config.yaml
n_head: 6
head_dim: 32
d_mlp: 1152
norm: "layernorm"
norm_eps: 1e-06
extras: ["some layers without positions", "some layers without attention", "local attention windows", "shifted keys", "gated attention", "exclusive self-attention", "value embeddings", "hashed n-gram embeddings", "an embedding shortcut", "learned residual scales", "skips across layers", "capped logits"]
init: "normal"
optimizer: "laprop"
lr: 0.00147
beta2: 0.95
schedule: "cos"
doc_mask: true
train_tokens: 521700000
steps: 7277
Each number is 128 + 24 x the weight over its row's rms, rounded and kept within 0 to 255. Layers, rows and columns count from 0. Numbers have three digits each. The size before them is the row's rms in percent of the matrix's.

# up: layer 10 MLP up, 1152x192, rms 0.0982, rows 1078-1091, columns 0-95
# down: layer 10 MLP down (transposed), 1152x192, rms 0.0908, rows 1078-1091, columns 0-95
up1078 112:129143126108138118171150161118143142116141116111052154131125138136115119152120139127156132137148146111085106107150132133107104118082164123162165100107101128092084152133115120120133118110099112149133206125140074125111143126125163145157174100108111116137162139116091085141132106153124132082
down1078 111:114104173128137166123150115166125136144154164123097185111144101138121122157119134126156111092130109131144171101125148127114142107127168082102145129131098153150114141129138122135151159070112104091126187116076090120126134128152129127095117107126128152116176140125141106155145167090082110131
up1079 086:126184123135105114109155067136136124165132118136092137166134139159135110164092136154148116119126102160122130141131150133146096112172124111135147110111123120092090109115151142093104141107153163133115126141133114163124104152137185158127132163132131145146097119146053137125128104114141130138
down1079 092:132110136116099125141100115149100157146090101139144133148136148118115133108134100137161138120117133183148130197157099137131146111151102109127120112110119134106096062145124148135135111149113098147108110145161122130161119135117144095106114154128146110120143102106138160099133091138129121133
up1080 099:175102108134128156138111155149144127150145124160144104085098103188127125123158158139168098140143109128112145100079125131105129162101149093124133087155154190100130131117160175121146092107175164131152137116146133171171146099134108154128109135149112112162111167119166134115135135132117124111
down1080 099:156156109143092107122114127139109146125139162136075143107143105162103102095156154108142123149128170129123141097153122180138111159129132110143139137140121142111134125151172081131065148086176148137140105115147122116082125142157098141138131134094142101158126124170118115147138149126109153131
up1081 103:133129130096091128092109157139116121093137097071161132127170110111138136167132097120116117134076102117073160128164087101100141123098139122114080114167130132109118146154149152153140138128135144125133127102108106115108193123131060159109117156155110132146119133102106134137121169095172108126
down1081 101:129143133100125125111116096129183141127152146158147074127106124138105101134091142081124129121137140164127143154150125147189109136138154129108126127137129084123089111106145121108113140188088088108124125114133165121115160094119140120112104119145126058140089133082144156148133103146132150150
up1082 112:161165111171147143123107137151132129151098146145103113111144118148104161158104128126118108067134125135139055160120158112141158086102162180104114131131171133094122103153121130101128123087112099117120122144200132147135125150156136117140147106153144165142106139090100156098132132111113156141
down1082 111:152115175100103144107089166119107103152091154133129111114079126110113130158123110167116147113152135153134141146140107138149130122070098200151149110089148115097142043187130104149098110149144104136107116107096171142155126130172154128132137113128126084127105111101127156121097109083133164152
up1083 104:151168103140175096109130118126156161130118116111091161124110148111134143106108167127144088100143112109132120130171099133121098065138102083092148129087128166119156146126135159104174134158120079127116152114164147154132148106133183124139161120133150120083127154107132104130161167113159104142
down1083 100:096169144162121129137131150106129125119129113122128098140144088140156133127124081144111152160118116096110098113166118185121118160157151161170087111084152180156136156148094108154079103161136134147111117122161100132121108105102099117154083071186150112111108122128134107155116110101167139135
up1084 090:120125134114160135112181133136157149086123116132059133137126117167135160181125110103116120118135160082093158139113120139101114131110155179158099123164125159124148126145160117149131134165105135136125160143140153116133145121148120138131157143168092140144113100139115139108124135138115153155
down1084 091:135122186112120143128117150149112163087115127163111132123083121137114139149096126113130134170105129117123147099152090131088115164106170121105124150179108123173148104111131110137105154138120096133159137135102128138136145141147144143125125125152127088141114133123085155126179104105092117125
up1085 110:147103112137116120165148106131136100085131053122099136113121097118148109104107136108124174161116113108117135134125126141129136123105122142136132142112093102084090151155137175149126119136100121127164148151131105126151160120126151128106056127106136130101121120105145088117176147138131143132
down1085 110:159112141138170163105149092110110100169099125140135102145112124154094149115128128162139122134124120108115186138119088132136143100121103110113145129142138167133121138136149102160144058134141132138129132123097130178132137129073121132142115201111144176129157153146166098104105089118073136151
up1086 106:150149128118115117167159146145116160159139175128131138126101140172106152107136132124127127121147119104137135055142118121139106149132128132092177101100140130153117153107095086108132162086140106125171147117154145144131096102134137190146111112109098154115124122109135124121121163107105152157
down1086 103:131122129178128135159133137168129155138152160141147127105103114116119106123123055130120119124137116093174143105152115110156135144164122085087142158150124095130132129089135142135124136135144148079127126168160086119130057137094137119112174145128156132114171195149121124152165103128156161117
up1087 113:125155134149177137112147129178161125113096136096101147121144097125156122157132126151142099132097097124069138124124100136122096124113136130114078150100128102145138124158094168126145143071142118129077155134129085092124160168128181104153092107170134101120133120090115143125164175127113092151
down1087 111:178143113137141138141135119136091141105110124104167098120144176101143088096128108154117115101135136141108111108158109092115146117126132136127105075137111133097132095067164098123173128132126177167096125150136149146158098140149107100193111176163111138172146152122129115147154111120160121144
up1088 097:116146093169134160145167101090164132095097114130119083178134131141087116177087116124135151134127154143138106110143117128121155099117137114155109150122131130117086131106122124098163122135120172161085146144114097150159145135131164151083149131113091134172092143126134163127134127134127070165
down1088 104:154161162111127147121133135080155134162120115125113172130086121102115123121092110122124146138111149117130139131106136154150087159178139125127081090136116130146159108132169128103131086133120123094156131104131096180120133125099111105153134082140105114149092152127121153164152119128096115121
up1089 103:165120116136142095146145133145136164144139142116112087170154148098131126108121128117113162105154082138109133118068081119138117134120132125150128141129119106104148147100103138119154172122144135117165148102178139124132112119092139149100149105140103096123116163154098094107112156121112139168
down1089 100:069141108152114127128129143158133145092113111147147119151096129130090106118105153104101133159139107140122107136103158158171116140115163130157141129099147146150101159105132133112097136125113156115139160105116089137124177136114132098152159128105135161153128148124116145069108107125088165094
up1090 095:091171152134123098140111135148117163107127135146124147141133136162146129152166113101102155125069161131110131146118157145062141133071149150063148103130115125118143113129137112142130149090084132098095135145177160158155123128132120163113149107125126174157143065139084096091132123120159122145
down1090 097:165145142133122079142087097117105136108112084152132133127122100132145129122108140133123109150088166130172140161125129085127122121124146118113124139153150114115172067114150107188121122102143128094158134161140158126153175130129144144172104117165107119148138109131147138102122131141143119109
up1091 100:161103117156140114183128156101140121133106148086126175161146104170143105142116115084165134091123169152107145142123109131155142073133138157106134086124137131131147142152157133101128146143142100158108181123133142184161140132143163099124162122158135158155133083112179108133134113143111112126
down1091 098:137141124105140129125158127135135126156114092106141137101129104148131147135138126164114151092151132125139140132129155143086124135154150128159159150119184092150103092190159121128165111087107146095138144101065100110136103134119083143137119096116129143143112102158135108102139126092074152159